From a checkpoint of a small transformer trained on Wikipedia.
Architecture: RMSNorm before each block, rotary positions, no biases in attention or MLP, untied embeddings, normalized queries and keys, value embeddings, hashed n-gram embeddings, learned residual scales, skips across layers.
Each number is 128 + 32 x the weight over its row's rms, rounded and kept within 0 to 255. Layers, rows and columns count from 0. Numbers have three digits each. The size before them is the row's rms in percent of the matrix's.

# layer 11 MLP up, 256x64, rms 0.278, rows 248-255, columns 0-63
108:120156090059098112099173099126111058157130108128199092125189133096101142172110139113175141079143105127105144126137132131152115119109110136098174054101132127146129113135174176153172107135211137
111:165173108142135120134167107145128115117122124199096096066160171188137119148109153167142140069192147121173178097117169113049103164107128189118116126139140173102090070127116118128136146092141145
107:119181094150092140120140074155075133073109135130139106084196155115162136139074108153150144086173218145144147111124132088135094157166142111126114122119145090156167054160121121139112131093072100
098:080127151135140115131172133071132080106137070154140109097114155122093140126127109110134117105132123144130221067135148115130109131223093141070154108097125150158151075105144171091163173094122177
111:143182108073147088103136122132053103137110061139139146066122208114066171142124121160155162159128086079156116091182161120109111132149122115098121121089131092165132107154164143116099098092161146
080:124149137092118051121108101132069103120127125187148138080135131170098125119129066120177089053137115075110163096112117079114111148188132163129093086173116123132200136114093164148116099161117133
103:081095117095121122119166144189134108142118102170195167105115124125134128123117109130172109091127123092131147067150184056143202121096134131122171096111139100097131140158101189173199101150122169
105:073140141182087097147132127135140145142091133121158201131190170121188164191078092173157158071145139158157179094159140090142078132163139136167078112142148101138136119147141161155107118157142138
# layer 11 MLP down (transposed), 256x64, rms 0.279, rows 248-255, columns 0-63
111:132118091068166164152145106105149113204175145121164092159152069112130138111182148116137148122094129107043112102125136179102108172147156139106144117038159174128139112084106127120111129170160136
131:112149093131143115114146121154076145093141123156085112081155172162155160167046120154171119086151133143159133140125145118082079174138200179116121127145106177149101050075106118154168106120148126
108:129143155171131167088133091086059156125170150108101048080210154123148131101110125154084148111139169137152113093161061117113114127131129143155145141123153096160150073166151111107082135128098070
097:095133137101137103196152097137131115150106058125123160129126130164128099136166148141125116152153148154173169124149154139101129076214095124133120138060130091182158127138057174087181119116070104
106:128132081109174090127084141125168180090095173112209090083127118114115169151166093111158165151135126148150068173127166139101127133128115109116164159109124150173076122175101134081063129080155123
070:112088160107129169119117156121191132153172122092038129177098122078140135114134086090094163202130136191142116166178124183128144150107154150121140125123148155180091098128138169123152183125145150
107:082065077123194109119153127181088115106111123104178076078077143117157147093081143106113152128098147119123062104172160094123146109137163125188133113139164162119145172108102133170144135110193133
108:128120146111116142140088151139146145125166193122112193165100197103198177190116097164099136122155135167145107085146123174139080143153140097158080151123112137149092111160113170148065126164109078